{"n_layer": 10, "d_model": 256, "n_head": 8, "n_kv_head": 8, "head_dim": 32, "d_mlp": 704, "vocab_size": 4096, "activation": "swiglu", "norm": "rmsnorm", "norm_place": "pre", "norm_eps": 1e-05, "positions": "rope", "rope_base": 1000000.0, "rope_fraction": 1.0, "qk_norm": false, "attn_scale": 0.177, "bias": "none", "tie_embeddings": true, "parallel_block": false, "init": "normal", "init_std_qkv": 0.0408, "init_std_o": 0.0, "init_std_up": 0.0408, "init_std_down": 0.0, "optimizer": "soap_variant", "lr": 0.00411, "beta1": 0.95, "beta2": 0.99, "weight_decay": 0.038, "lr_head": 0.0106, "grad_clip": 1.0, "warmup_steps": 200, "schedule": "wsd", "decay_fraction": 1.0, "decay_shape": "linear", "final_lr_fraction": 0.0, "batch_tokens": [65536, 131072, 262144], "seq_len": 512, "doc_mask": true, "train_tokens": 723200000, "steps": 5784, "dataset": "wikipedia_en"}
Each number is 50 + 10 x the weight over its row's rms, rounded and kept within 0 to 99. Layers, rows and columns count from 0. The size before them is the row's rms in percent of the matrix's.

# up: layer 7 MLP up, 704x256, rms 0.206, rows 149-183, columns 128-191
# down: layer 7 MLP down (transposed), 704x256, rms 0.189, rows 149-183, columns 128-191
# gate: layer 7 MLP gate, 704x256, rms 0.194, rows 150-184, columns 128-191
up149 095:35 59 51 58 56 58 29 33 55 56 48 57 76 47 54 56 33 49 58 51 57 53 52 62 75 59 49 32 54 65 46 23 57 50 65 50 54 36 39 61 72 41 37 41 62 48 44 29 47 44 52 47 50 55 44 69 55 57 57 48 46 59 30 64
down149 094:75 47 52 41 35 58 46 40 51 52 33 50 50 58 49 44 51 53 53 43 63 48 45 58 49 49 53 49 60 56 61 53 54 47 36 42 57 32 24 41 59 41 56 48 62 58 55 47 45 58 36 56 55 43 47 50 43 40 36 57 53 59 59 37
gate150 090:45 53 67 27 52 43 28 30 52 60 55 62 49 51 53 34 51 50 57 47 57 37 46 56 63 62 38 70 55 70 50 50 60 64 51 61 64 23 39 50 42 53 41 54 31 49 38 54 33 62 53 40 58 40 58 60 48 52 49 53 29 66 52 44
up150 093:46 51 53 63 56 48 55 36 32 41 41 45 60 39 43 53 50 49 31 62 51 47 40 58 58 44 42 43 49 63 52 36 71 46 29 59 56 41 55 45 60 42 63 52 35 55 56 48 63 30 44 52 51 49 41 45 48 52 73 47 53 57 54 59
down150 094:59 60 40 49 52 43 42 66 37 30 31 45 55 51 59 57 51 36 55 39 40 65 38 18 59 49 45 46 31 45 43 38 55 63 51 66 58 52 68 36 47 33 42 50 49 38 49 61 37 44 55 57 67 65 55 51 53 50 46 44 38 49 35 40
gate151 101:71 57 56 55 64 51 45 29 57 43 63 46 58 48 44 28 44 39 69 49 59 63 44 46 49 47 49 46 63 48 59 62 55 45 30 60 67 47 77 47 62 45 31 63 41 41 52 42 28 36 54 60 59 74 43 36 73 54 47 55 57 57 50 35
up151 093:57 65 62 47 45 57 39 54 49 65 68 43 46 60 25 65 45 44 45 39 38 41 41 54 53 65 70 58 52 40 54 30 49 52 41 57 57 70 68 43 60 39 48 54 64 50 41 65 57 37 39 60 65 57 61 36 24 50 58 49 53 41 57 35
down151 107:45 61 63 42 50 47 52 51 47 31 61 51 32 57 46 32 39 59 55 58 40 53 68 55 54 62 50 44 48 75 44 40 47 54 38 40 51 41 46 41 35 35 32 32 51 43 52 49 37 60 53 45 48 45 52 26 52 46 44 37 73 54 45 52
gate152 093:61 64 40 53 59 57 30 42 54 54 65 50 75 45 47 43 65 36 47 42 42 45 55 48 40 62 61 34 45 54 50 54 66 51 67 54 49 50 51 55 50 60 43 42 59 57 55 59 44 47 38 34 63 39 45 62 64 67 43 37 44 46 44 32
up152 095:64 60 47 38 57 41 39 46 59 56 34 54 48 43 58 51 51 49 53 52 34 62 66 41 53 66 46 42 50 58 46 43 42 53 57 72 33 54 53 57 50 42 51 39 38 50 38 45 59 39 42 49 56 38 54 49 55 52 51 76 62 62 56 57
down152 093:55 58 56 54 65 35 54 53 62 48 39 50 56 50 36 51 56 39 46 53 65 37 51 57 48 50 46 52 44 28 53 30 48 35 35 62 58 39 56 51 57 66 45 65 55 51 32 24 23 55 46 43 47 61 39 34 50 52 52 49 61 59 58 47
gate153 092:38 57 64 33 53 40 36 43 36 61 29 48 64 58 61 52 45 43 44 35 49 49 46 45 53 50 38 54 41 45 34 48 40 63 52 29 53 41 68 66 41 47 56 48 55 46 40 62 59 45 45 49 50 36 51 47 40 60 64 59 40 43 62 40
up153 095:45 44 65 65 62 65 40 60 58 23 59 50 51 41 56 45 74 52 72 72 42 58 50 31 46 57 44 54 53 57 38 56 50 65 51 69 61 61 58 54 36 61 67 41 70 42 48 59 38 63 55 56 53 65 52 55 59 59 38 42 40 60 49 53
down153 095:51 72 36 69 48 49 47 51 44 52 52 43 53 52 36 38 29 55 46 39 49 37 36 44 71 49 40 45 48 37 63 37 65 36 53 41 54 52 55 59 68 54 37 63 61 41 44 60 47 55 65 32 50 54 60 51 51 45 44 47 55 46 59 51
gate154 104:58 75 45 50 35 54 52 62 60 46 44 35 38 44 49 43 51 55 52 33 45 35 53 55 40 45 61 33 38 54 48 61 42 60 58 55 59 42 56 52 47 50 60 70 66 70 31 60 46 61 37 70 38 73 46 57 64 55 57 54 41 58 53 63
up154 106:45 50 56 52 28 55 48 47 49 55 46 40 33 37 39 51 59 45 49 48 44 60 56 56 49 47 60 69 44 43 62 52 49 37 38 48 39 43 57 56 52 74 54 56 38 71 52 57 43 53 60 56 49 56 47 50 53 44 48 34 60 48 54 71
down154 105:49 52 43 43 46 38 56 63 56 51 43 47 48 50 43 32 65 61 50 40 34 58 58 47 29 45 60 42 54 35 48 62 52 49 56 53 47 45 49 69 55 43 63 51 40 48 45 44 61 58 54 56 39 64 58 46 41 55 53 41 35 53 70 49
gate155 101:44 54 55 57 28 40 43 46 43 38 42 64 42 41 67 28 44 55 62 48 67 57 52 49 54 33 40 66 51 38 40 38 45 51 38 50 37 50 64 65 57 58 56 41 49 46 50 70 58 62 61 56 67 56 69 50 40 45 42 49 37 45 63 44
up155 102:50 36 51 47 64 39 55 43 42 31 37 49 57 65 61 58 46 60 43 66 44 60 48 39 41 59 47 60 43 56 59 50 55 51 68 65 51 47 44 63 47 45 54 55 49 28 63 49 48 37 59 46 61 45 56 56 33 66 42 55 48 49 69 42
down155 103:56 35 53 35 59 60 41 55 57 38 54 60 61 53 57 48 64 61 43 51 49 36 36 67 57 41 51 46 46 50 48 34 61 56 47 46 39 47 41 32 64 63 31 69 52 43 51 58 44 41 54 40 51 44 35 55 44 37 61 54 40 73 42 50
gate156 101:52 53 53 54 39 62 58 34 48 52 69 60 43 40 39 30 46 28 42 50 47 65 50 58 41 56 35 53 54 51 45 57 53 46 33 41 42 47 47 54 39 44 52 77 42 45 27 48 65 57 42 49 70 65 60 33 47 32 45 43 47 54 56 42
up156 102:53 53 63 46 34 31 45 30 56 50 44 46 53 37 41 52 41 51 59 48 55 76 73 57 60 68 44 39 49 43 49 37 23 56 57 46 52 59 45 68 55 51 36 51 47 60 40 48 45 43 36 35 61 31 44 44 57 40 67 31 47 43 49 66
down156 102:32 18 43 48 49 46 53 54 37 54 59 64 48 61 56 49 45 52 53 45 44 44 51 36 68 48 57 63 41 36 60 52 43 39 37 42 55 55 56 48 61 48 48 57 45 44 50 54 31 60 37 43 57 66 34 60 46 63 37 41 46 50 37 55
gate157 101:59 41 43 47 42 55 64 41 44 56 51 37 49 44 47 39 54 54 52 46 51 52 63 61 59 54 40 52 64 75 75 53 52 58 42 50 59 49 57 54 73 64 41 55 45 32 28 34 42 40 58 68 62 46 53 46 43 51 47 46 30 51 53 50
up157 106:35 43 49 54 51 51 47 66 78 65 42 61 76 52 39 49 34 39 41 37 64 58 64 44 40 52 36 58 53 75 48 50 35 37 51 52 51 59 53 55 49 50 46 36 55 65 49 38 57 49 36 55 37 52 63 35 42 69 52 45 62 41 47 64
down157 103:65 48 71 53 48 34 57 62 33 38 54 39 46 39 45 49 49 50 43 34 45 63 57 57 48 54 68 41 42 63 46 45 39 63 59 41 58 33 65 51 52 25 56 45 47 58 48 45 47 65 49 73 43 48 49 54 39 40 69 57 54 53 48 42
gate158 100:48 51 43 38 50 35 66 60 55 53 55 59 37 53 47 61 49 33 57 67 49 47 33 48 35 36 42 52 65 65 61 46 51 47 56 54 39 57 42 51 33 52 64 51 74 40 61 49 49 52 60 38 42 61 57 44 64 56 43 42 43 55 46 34
up158 093:60 56 69 65 62 78 41 60 46 39 52 60 40 63 39 52 65 52 58 42 67 45 42 56 41 44 66 54 44 39 55 45 58 35 53 31 61 36 39 57 54 51 47 49 53 43 44 51 36 39 53 34 39 55 50 53 54 58 44 57 38 55 45 44
down158 091:46 56 52 54 69 46 43 54 56 58 51 27 56 57 57 41 61 46 60 27 45 38 63 40 43 50 60 69 39 53 44 54 46 46 27 59 57 67 46 48 55 56 62 61 39 43 46 44 41 42 64 68 58 55 60 56 37 51 44 61 37 47 43 63
gate159 097:53 51 52 51 50 59 52 53 53 55 40 61 44 53 51 47 50 56 52 52 53 47 58 34 51 50 48 56 43 31 44 34 37 54 53 58 51 54 43 48 56 74 50 63 60 27 43 64 27 61 65 17 55 51 49 49 48 29 26 46 28 52 52 71
up159 099:60 47 45 38 49 58 36 51 63 59 48 65 51 49 51 50 63 42 50 55 68 36 64 60 35 46 44 71 63 44 42 51 53 68 33 31 33 52 43 46 27 38 45 48 34 50 53 50 47 50 41 34 64 58 50 57 61 32 46 36 46 46 47 50
down159 098:61 57 77 50 61 43 50 51 59 40 52 50 49 39 49 45 35 55 62 42 54 48 59 51 32 53 61 44 43 57 52 43 51 51 32 17 53 51 41 69 53 55 50 51 62 45 54 54 61 53 59 59 51 63 63 33 65 57 64 49 46 56 50 41
gate160 079:50 49 56 36 35 63 59 55 50 48 42 50 51 51 52 60 51 53 60 44 55 39 34 40 59 53 58 53 36 57 52 39 71 47 51 62 47 53 46 53 57 56 41 66 22 51 36 49 50 54 47 43 44 56 41 49 49 46 61 53 45 47 55 62
up160 094:55 52 26 40 53 42 43 62 54 72 44 52 54 50 60 47 61 47 30 51 48 39 49 49 79 59 56 43 43 57 43 47 62 56 44 54 51 43 72 46 55 52 46 51 66 49 48 63 39 37 45 57 50 41 37 58 62 45 66 50 65 52 69 48
down160 093:53 63 59 70 56 45 43 48 47 37 56 55 57 43 55 45 33 52 53 59 49 69 45 67 15 56 46 32 60 52 61 51 44 41 50 70 58 53 54 51 59 40 60 42 61 41 51 49 49 37 53 41 55 45 49 45 53 54 50 45 56 52 55 49
gate161 094:40 63 70 40 57 42 52 63 29 62 60 42 62 41 47 49 38 50 44 45 54 52 49 45 71 58 37 47 52 35 62 32 48 63 51 55 41 58 42 41 48 53 44 54 56 44 61 38 45 62 57 58 52 33 61 29 63 50 39 53 61 63 63 45
up161 095:52 46 37 25 43 60 51 46 43 64 37 42 56 42 35 46 72 42 48 55 56 53 52 64 30 38 62 70 41 62 46 56 63 51 58 56 51 51 47 48 66 56 50 66 48 47 46 56 47 39 43 52 61 60 65 51 56 62 45 62 47 50 60 62
down161 085:57 52 44 49 64 50 41 36 29 44 33 74 46 52 55 53 49 47 56 41 76 57 40 43 55 49 54 57 43 60 54 51 61 52 64 64 35 58 46 50 33 45 43 60 67 55 54 48 58 57 53 49 55 51 43 46 51 45 53 42 57 72 59 58
gate162 100:46 65 59 32 48 41 41 39 38 48 35 49 44 69 44 48 51 58 46 50 69 21 38 47 35 40 61 58 53 44 42 41 64 48 64 65 52 44 59 53 63 63 44 64 48 62 63 38 61 48 57 58 58 58 54 51 43 65 58 36 37 50 57 50
up162 098:53 52 50 41 61 56 61 47 50 44 43 67 38 64 51 52 65 44 44 36 44 53 49 61 71 53 43 67 68 43 59 52 68 55 43 53 58 46 44 44 64 55 54 33 63 45 52 36 63 59 51 56 61 56 44 61 49 51 55 38 38 59 51 53
down162 098:49 49 41 52 18 42 51 54 48 38 39 61 64 47 67 39 57 46 36 24 52 63 56 48 56 44 42 54 52 56 67 33 46 48 51 55 29 48 43 54 49 29 50 54 42 42 54 41 62 70 51 30 53 53 60 59 60 46 63 69 56 28 58 49
gate163 099:48 53 36 54 51 45 52 41 49 39 51 53 55 43 56 60 69 30 34 63 47 57 45 63 54 55 33 39 42 48 39 60 51 45 53 42 60 62 57 60 46 60 43 55 34 59 52 46 55 44 60 61 52 43 52 59 57 28 58 29 55 40 54 51
up163 105:53 40 55 26 53 37 41 45 36 58 46 57 45 41 61 68 61 65 50 38 48 42 68 39 43 38 43 45 61 46 44 25 34 53 51 58 56 36 38 71 62 44 33 64 38 39 53 44 58 65 40 26 54 61 53 58 51 54 45 60 41 45 49 52
down163 101:55 41 41 64 68 49 59 34 33 44 37 54 57 39 58 66 51 56 53 33 55 62 44 46 42 66 66 41 41 54 52 38 52 49 54 43 45 47 48 50 55 52 45 45 37 59 49 57 45 52 39 42 61 45 54 48 55 60 41 51 46 50 30 45
gate164 090:40 54 46 55 33 48 53 41 60 48 70 46 53 39 49 49 40 50 57 50 38 50 50 60 67 49 40 39 63 51 49 43 52 54 53 37 57 62 45 34 63 35 39 57 44 51 48 47 42 56 38 43 62 43 46 47 51 60 50 48 46 57 55 42
up164 088:61 59 55 50 62 47 54 25 64 63 60 55 57 40 47 40 64 53 49 38 58 43 39 45 39 56 52 53 45 56 57 53 41 79 43 40 55 58 31 35 54 51 61 53 57 30 70 55 47 40 65 55 65 48 51 58 53 50 54 47 59 56 51 61
down164 094:44 52 45 59 54 46 55 56 63 35 47 35 52 48 44 45 66 67 40 63 65 52 61 52 47 57 69 39 53 58 67 56 46 53 35 50 54 40 43 45 42 45 44 47 39 51 54 36 38 67 60 48 48 57 45 55 33 61 64 51 47 52 51 39
gate165 089:49 58 32 50 54 66 44 44 31 51 50 46 41 50 51 55 55 46 38 65 44 58 49 44 33 32 66 48 49 61 50 53 57 46 53 36 63 48 46 50 50 46 36 47 55 54 52 54 37 38 69 45 66 56 59 56 39 66 44 41 44 36 32 55
up165 094:21 45 46 58 47 48 60 59 57 38 59 50 72 44 46 71 38 61 36 51 61 42 48 46 34 65 50 47 29 47 56 46 39 38 42 69 33 24 32 55 63 45 54 53 48 54 62 57 44 48 60 44 59 51 40 53 49 52 56 53 55 46 65 41
down165 085:61 52 50 50 48 41 48 51 58 43 53 69 46 59 53 42 46 53 51 65 55 52 61 25 41 51 75 52 44 41 45 41 56 59 68 42 63 58 56 41 47 47 42 48 51 62 51 56 73 28 51 58 68 58 53 53 52 39 60 43 44 46 58 36
gate166 096:57 58 42 52 30 50 50 59 64 47 47 45 65 56 55 53 54 41 37 44 53 63 50 58 50 50 56 49 45 38 46 53 50 41 39 49 66 56 43 34 36 36 65 43 47 59 61 53 56 72 50 55 52 64 62 48 58 51 71 57 56 49 64 51
up166 093:43 51 52 48 59 64 57 55 46 54 62 24 50 51 39 41 42 46 43 47 60 51 47 43 65 43 43 43 48 74 40 39 48 59 48 70 58 39 50 61 56 70 30 52 54 52 40 59 45 46 32 62 44 67 46 43 53 57 74 61 46 52 64 58
down166 096:65 37 67 48 59 47 79 47 36 67 48 62 45 37 51 56 43 62 44 51 41 49 62 64 47 62 57 39 53 63 57 43 68 49 59 33 46 39 54 42 66 45 59 38 50 39 35 32 53 37 65 53 38 41 48 52 37 51 40 62 65 54 41 50
gate167 103:51 39 49 64 40 43 57 52 42 75 51 50 36 51 46 48 60 62 33 46 53 43 69 50 38 50 39 62 55 49 50 59 65 50 30 39 65 48 64 54 52 57 38 37 40 62 46 60 34 38 54 43 67 42 56 52 50 66 60 40 67 40 46 44
up167 104:54 43 39 59 37 54 45 54 41 44 45 34 45 54 57 45 53 52 62 42 39 49 41 53 53 40 50 68 29 43 28 36 31 36 54 56 41 55 47 65 39 43 51 58 55 65 59 63 43 59 46 71 60 55 39 37 58 63 42 55 45 62 47 59
down167 099:61 53 59 51 49 51 50 57 59 55 48 66 52 53 52 62 39 58 35 66 46 53 47 49 66 43 38 56 56 39 35 52 39 37 51 49 57 55 53 60 48 52 49 66 83 46 58 35 55 42 59 54 37 57 68 38 58 50 46 69 40 45 43 53
gate168 101:60 54 48 45 52 55 65 44 63 59 52 41 24 57 61 49 62 44 52 35 52 68 60 53 36 51 60 62 57 44 50 52 68 47 60 59 40 67 68 58 63 39 36 55 48 47 26 64 47 42 43 52 50 41 43 57 52 35 42 49 55 60 49 47
up168 107:35 59 34 57 44 52 57 64 46 56 47 51 43 41 41 14 55 24 64 58 48 65 48 65 42 52 64 44 41 53 44 45 55 32 76 50 45 49 56 76 61 44 61 48 65 52 60 40 39 39 35 51 48 45 67 51 35 41 49 70 70 45 54 43
down168 100:62 42 36 66 55 56 62 27 40 67 59 50 48 53 53 41 42 58 52 47 42 63 36 56 59 31 55 45 39 46 55 57 66 46 45 48 47 32 48 41 40 63 68 45 22 51 37 51 46 49 36 50 42 58 46 61 53 39 61 55 41 62 45 48
gate169 096:47 48 57 31 59 39 44 38 47 49 61 42 50 57 49 32 60 57 37 55 54 55 48 31 73 42 62 40 68 46 55 44 48 48 51 36 31 53 47 58 63 42 45 62 34 34 62 69 48 46 50 61 47 51 62 67 21 44 33 68 45 52 46 53
up169 100:39 57 42 45 54 62 54 47 45 54 53 66 39 59 34 59 35 46 39 58 67 28 36 57 65 38 56 39 61 39 55 49 62 57 56 50 64 36 44 57 54 56 34 34 67 47 53 66 54 52 55 47 28 52 49 50 52 44 42 52 51 51 58 69
down169 100:46 47 53 63 49 51 47 56 50 43 41 39 42 32 35 53 60 60 36 65 54 71 46 57 55 48 50 48 50 64 50 51 49 57 64 59 44 37 58 38 55 52 65 40 56 39 55 55 38 62 43 48 58 51 64 65 56 40 68 52 46 49 46 53
gate170 103:35 44 44 61 53 40 65 56 53 66 30 58 54 39 58 38 61 39 53 47 63 53 55 49 59 50 66 64 42 51 52 49 60 59 43 56 64 30 61 39 50 44 39 48 58 45 62 56 47 56 43 65 31 48 57 41 32 36 41 45 63 45 53 42
up170 101:49 32 47 51 58 35 56 52 58 55 64 39 55 39 61 52 66 53 31 44 58 27 35 55 30 59 59 39 59 59 44 48 34 57 47 48 54 56 55 52 57 49 45 42 63 33 58 31 57 50 67 55 56 59 52 66 48 57 50 38 49 62 60 41
down170 103:65 49 38 35 52 48 48 57 51 45 48 42 37 55 39 42 89 36 33 43 61 52 30 43 51 36 66 33 57 59 65 50 59 63 44 41 53 61 54 51 63 68 36 52 62 50 59 45 49 43 57 46 60 42 52 40 68 66 46 49 59 48 53 66
gate171 093:68 43 45 50 52 41 39 42 51 58 56 30 62 52 60 67 45 49 51 41 37 46 43 43 51 44 64 50 34 65 64 57 43 60 53 54 48 57 43 36 57 66 50 31 40 45 65 53 77 52 45 46 45 33 52 38 60 43 45 30 52 44 61 49
up171 101:45 60 47 66 49 31 55 62 41 58 58 58 51 55 51 43 42 41 51 54 38 58 53 71 40 49 40 55 56 59 60 52 61 69 32 54 43 49 56 65 38 57 46 54 31 55 76 50 64 43 35 45 61 42 57 46 43 54 61 27 48 38 58 57
down171 099:49 48 36 29 49 39 46 68 42 49 61 59 56 49 69 45 54 45 41 59 46 38 54 42 40 46 26 40 47 50 42 38 47 42 34 64 25 45 52 64 55 24 37 52 54 45 45 39 43 41 41 56 48 51 37 47 43 48 69 44 45 42 59 34
gate172 101:64 51 64 54 47 56 71 39 54 37 65 31 49 53 55 67 53 47 32 51 43 54 44 39 48 45 64 57 69 60 41 61 46 44 55 48 61 52 58 58 42 48 42 56 48 54 46 51 53 42 24 49 66 60 56 61 52 54 50 40 46 35 71 48
up172 102:36 50 50 56 55 61 53 30 47 57 40 25 72 40 62 62 46 42 57 37 57 57 39 49 43 49 61 63 36 51 66 56 32 56 54 49 38 50 58 54 47 45 51 66 53 34 49 47 56 47 49 47 43 42 47 38 63 30 59 48 55 64 34 55
down172 102:34 42 68 57 66 51 36 61 45 40 62 48 48 66 56 50 60 49 54 38 39 42 39 48 43 33 49 64 35 50 54 55 46 48 66 41 51 52 58 61 52 68 34 43 54 44 48 72 55 57 54 58 43 45 41 60 55 60 39 56 34 46 60 37
gate173 106:38 41 37 54 49 60 30 64 43 78 48 34 55 48 62 40 50 39 43 44 57 71 46 40 32 56 53 44 41 48 64 47 41 51 47 43 51 37 52 67 50 53 64 48 48 61 33 45 55 50 69 44 44 50 62 41 63 43 48 39 38 49 62 62
up173 109:48 49 53 43 63 25 38 50 38 72 44 46 49 53 42 53 46 47 49 60 53 43 44 73 35 53 47 34 51 50 38 49 43 35 42 69 67 45 29 53 42 68 51 40 43 53 45 49 60 58 49 62 59 51 34 58 64 49 46 45 53 28 57 42
down173 105:64 57 64 52 44 65 68 79 53 36 55 33 33 43 49 55 60 39 59 64 71 63 38 37 30 46 54 40 39 45 50 29 46 38 52 69 50 50 41 42 46 61 49 51 55 68 60 42 49 39 58 60 37 40 40 36 72 44 71 58 66 66 58 68
gate174 091:20 46 48 53 49 68 37 46 47 38 44 57 54 54 50 41 67 36 57 58 38 46 46 49 55 66 17 58 58 55 54 49 52 44 36 55 42 48 54 43 26 48 50 47 69 64 52 46 59 53 57 50 38 56 42 70 34 50 67 44 39 61 45 48
up174 093:62 54 37 63 76 38 50 60 49 38 37 60 53 48 43 45 44 41 53 49 51 52 39 56 53 48 66 42 45 51 48 52 47 51 58 44 54 61 65 40 60 56 52 57 39 60 32 51 56 66 43 51 49 45 65 48 65 54 37 50 66 64 63 37
down174 095:34 44 57 48 39 61 25 52 38 48 46 49 61 53 40 53 48 46 55 47 58 41 48 51 30 49 28 48 43 50 39 55 56 47 55 60 49 40 34 47 36 45 52 49 73 46 43 31 44 56 43 48 56 39 38 40 20 51 61 57 66 54 42 45
gate175 101:64 53 66 42 52 58 49 51 53 58 44 47 45 59 60 49 66 65 36 31 39 50 52 59 67 57 47 53 54 53 47 67 54 52 44 38 63 70 52 52 50 28 48 25 43 51 39 47 46 42 56 61 35 56 51 57 26 41 51 34 44 61 44 67
up175 101:58 40 52 52 33 43 58 53 60 55 54 44 60 49 63 61 67 54 45 44 42 46 50 52 71 61 58 48 57 58 60 62 52 56 39 44 58 56 47 54 35 56 42 33 63 54 56 46 43 49 52 48 57 41 59 61 48 47 59 45 54 59 34 42
down175 102:40 46 54 54 58 48 56 38 71 37 46 62 57 34 74 47 43 52 51 41 43 56 37 57 42 46 53 57 81 48 52 43 48 35 57 50 45 44 56 52 56 36 39 41 69 47 46 58 52 33 62 60 49 37 62 48 38 52 33 62 62 60 58 55
gate176 091:50 47 56 54 28 52 43 47 50 38 65 37 56 52 52 54 39 30 55 49 45 55 43 42 39 51 53 55 48 50 38 66 53 75 47 45 55 52 39 57 69 59 25 59 49 67 54 51 53 56 43 50 58 38 34 64 44 56 50 62 64 61 45 47
up176 093:54 54 45 50 53 37 42 38 55 48 46 26 48 37 49 40 47 49 38 52 56 58 38 66 48 60 46 78 54 54 57 51 44 44 59 49 79 55 59 50 63 49 55 30 49 48 82 58 39 48 59 66 62 33 59 45 70 41 54 40 47 54 54 44
down176 093:48 62 34 40 55 50 37 57 42 68 69 54 60 26 39 43 60 35 48 56 60 59 47 72 57 43 38 45 69 42 38 54 41 62 27 36 40 49 35 29 72 53 58 65 54 54 57 60 44 51 41 62 42 50 68 50 61 45 26 48 48 48 60 46
gate177 095:50 47 49 36 29 49 58 64 53 38 66 47 51 48 45 58 44 52 60 50 36 69 41 42 49 20 82 63 64 45 39 57 64 44 51 40 40 55 67 47 55 42 67 58 48 66 45 45 65 45 55 55 35 55 42 58 63 42 44 51 58 54 55 46
up177 094:59 46 47 60 63 24 58 44 37 54 59 45 57 48 61 62 46 60 69 73 41 63 39 46 43 35 63 68 53 47 47 39 53 49 43 56 54 41 62 43 57 60 51 58 51 44 49 43 61 53 49 51 52 47 35 46 58 69 57 39 62 55 45 60
down177 087:35 60 53 49 42 44 53 68 73 52 45 58 52 43 59 52 30 44 50 40 56 52 54 63 53 69 53 51 43 42 44 59 52 46 44 37 62 64 57 59 48 45 44 51 36 55 46 32 69 47 41 55 41 45 51 38 52 42 50 69 47 53 60 63
gate178 103:49 51 38 48 55 52 49 57 33 55 65 49 62 32 69 56 52 35 52 41 47 55 46 33 63 45 47 50 36 42 65 53 15 48 49 56 53 25 57 30 36 31 47 31 50 42 45 65 52 38 49 43 47 47 52 36 64 59 54 48 61 54 61 40
up178 110:62 59 50 57 49 74 27 71 50 43 44 53 75 37 57 46 53 53 67 49 47 56 47 25 59 41 46 72 43 55 49 63 42 53 48 47 54 32 47 45 52 46 48 45 48 44 26 46 55 45 49 46 62 35 45 37 49 31 39 59 58 38 57 52
down178 104:31 59 42 54 38 66 64 53 59 37 53 60 47 47 68 50 44 40 43 22 43 60 46 53 43 35 47 54 47 52 49 73 43 49 44 46 46 48 63 60 60 57 51 49 56 47 49 41 59 52 55 45 66 65 35 48 52 46 35 43 51 50 51 52
gate179 098:43 57 59 47 58 24 53 51 61 42 54 40 51 61 33 42 60 48 69 45 51 38 55 46 57 53 52 58 36 45 50 57 39 48 59 53 30 58 51 47 38 43 51 67 46 33 39 45 57 54 57 40 47 54 54 55 48 71 41 54 48 56 72 46
up179 105:47 63 55 54 35 43 78 43 60 50 31 74 40 65 46 40 36 47 37 62 39 42 46 48 47 48 47 60 51 62 35 52 67 39 42 58 53 39 47 42 62 51 55 58 44 37 58 40 47 53 36 57 44 60 34 48 72 52 52 52 60 66 54 45
down179 107:49 64 41 44 54 37 62 57 43 39 32 59 58 51 59 45 58 42 41 55 41 42 44 42 35 49 46 50 23 49 41 55 60 55 59 60 45 43 46 53 55 64 58 48 30 40 68 55 58 79 56 46 62 50 41 57 66 59 63 50 57 52 46 49
gate180 098:45 65 46 50 63 52 81 56 43 40 49 51 37 48 49 61 63 56 44 45 47 40 49 54 52 72 38 63 40 68 49 63 70 53 45 54 55 50 55 52 29 59 45 48 49 66 59 41 53 51 53 53 64 58 41 60 60 58 48 44 47 57 27 35
up180 101:51 43 65 63 46 41 45 67 65 57 59 62 43 50 46 45 47 35 36 46 65 53 37 45 58 32 58 41 42 64 61 51 51 36 53 55 45 43 32 55 59 56 62 52 50 37 67 70 83 55 40 51 41 51 40 42 50 42 60 55 52 47 73 54
down180 099:56 38 46 50 41 49 35 53 50 61 56 51 45 50 55 42 47 45 40 47 52 51 51 53 54 33 51 70 54 47 47 51 56 50 44 44 53 49 82 34 47 69 53 34 55 59 74 80 60 51 53 50 63 54 40 50 50 49 42 49 46 58 57 65
gate181 096:50 48 54 65 55 66 56 37 56 41 50 41 61 54 59 42 50 50 49 58 33 51 55 19 64 40 56 57 63 53 56 45 57 52 60 52 49 53 62 51 48 60 37 58 51 50 46 51 57 69 40 42 50 46 45 58 41 54 35 43 39 61 43 60
up181 100:63 48 35 60 62 34 34 51 50 57 52 46 57 46 58 46 30 40 47 50 49 53 44 42 55 52 38 40 32 67 64 46 49 35 34 31 66 42 44 33 55 62 41 55 45 56 33 39 49 43 54 59 53 45 36 45 50 54 58 51 60 60 48 30
down181 096:47 70 57 74 45 62 63 57 44 46 45 49 30 37 51 41 44 51 41 47 57 34 64 49 56 62 47 57 36 47 47 55 54 55 44 44 51 55 47 64 51 60 33 52 54 40 41 42 46 72 55 66 41 40 58 43 43 64 39 48 40 62 26 50
gate182 097:41 66 42 46 39 52 43 49 60 56 55 53 44 40 54 50 53 44 47 40 43 57 39 49 50 46 48 65 51 56 60 43 45 61 55 59 48 51 55 61 58 42 55 67 68 66 56 59 67 47 29 45 36 48 64 55 60 48 51 37 48 40 67 52
up182 097:42 51 74 68 49 51 56 30 59 41 49 38 47 69 59 50 49 57 50 61 47 68 43 35 62 42 44 52 60 53 40 38 49 52 61 36 57 61 66 60 61 57 55 58 53 47 72 50 56 52 65 42 73 50 54 39 65 50 68 50 46 55 61 51
down182 098:47 56 41 34 42 25 58 56 34 49 43 53 67 64 53 34 45 50 52 66 69 59 39 41 45 48 56 58 38 51 48 45 60 53 52 51 38 47 28 35 42 44 59 33 43 44 45 44 38 39 46 53 65 36 42 61 51 55 56 44 68 55 35 45
gate183 100:50 41 53 54 50 49 58 60 38 52 50 37 45 54 41 52 46 40 50 26 46 54 49 69 71 56 47 58 54 50 48 26 52 58 40 47 42 63 59 44 39 47 59 48 59 62 34 58 50 55 50 68 47 44 62 45 44 65 38 51 39 44 26 60
up183 094:56 56 62 42 50 46 28 40 44 50 68 59 45 59 49 44 39 58 51 56 50 47 56 47 50 54 57 56 47 47 67 51 61 60 57 40 35 69 58 52 73 38 53 55 56 60 44 61 49 56 57 50 47 39 52 54 56 38 54 63 53 40 37 64
down183 096:42 66 57 25 57 39 44 28 44 46 23 53 41 74 40 66 49 43 49 57 55 43 41 52 39 46 56 51 43 49 57 46 42 43 46 63 68 30 38 58 56 33 48 41 55 49 45 33 43 52 48 32 42 51 57 49 48 61 40 46 71 59 52 64
gate184 102:52 52 58 52 57 58 66 51 50 44 32 30 36 30 40 54 57 42 57 33 47 48 51 54 57 46 58 49 49 54 44 52 63 39 46 39 28 50 48 54 65 66 47 47 58 30 45 61 58 64 49 50 58 52 48 61 43 63 46 61 46 48 35 44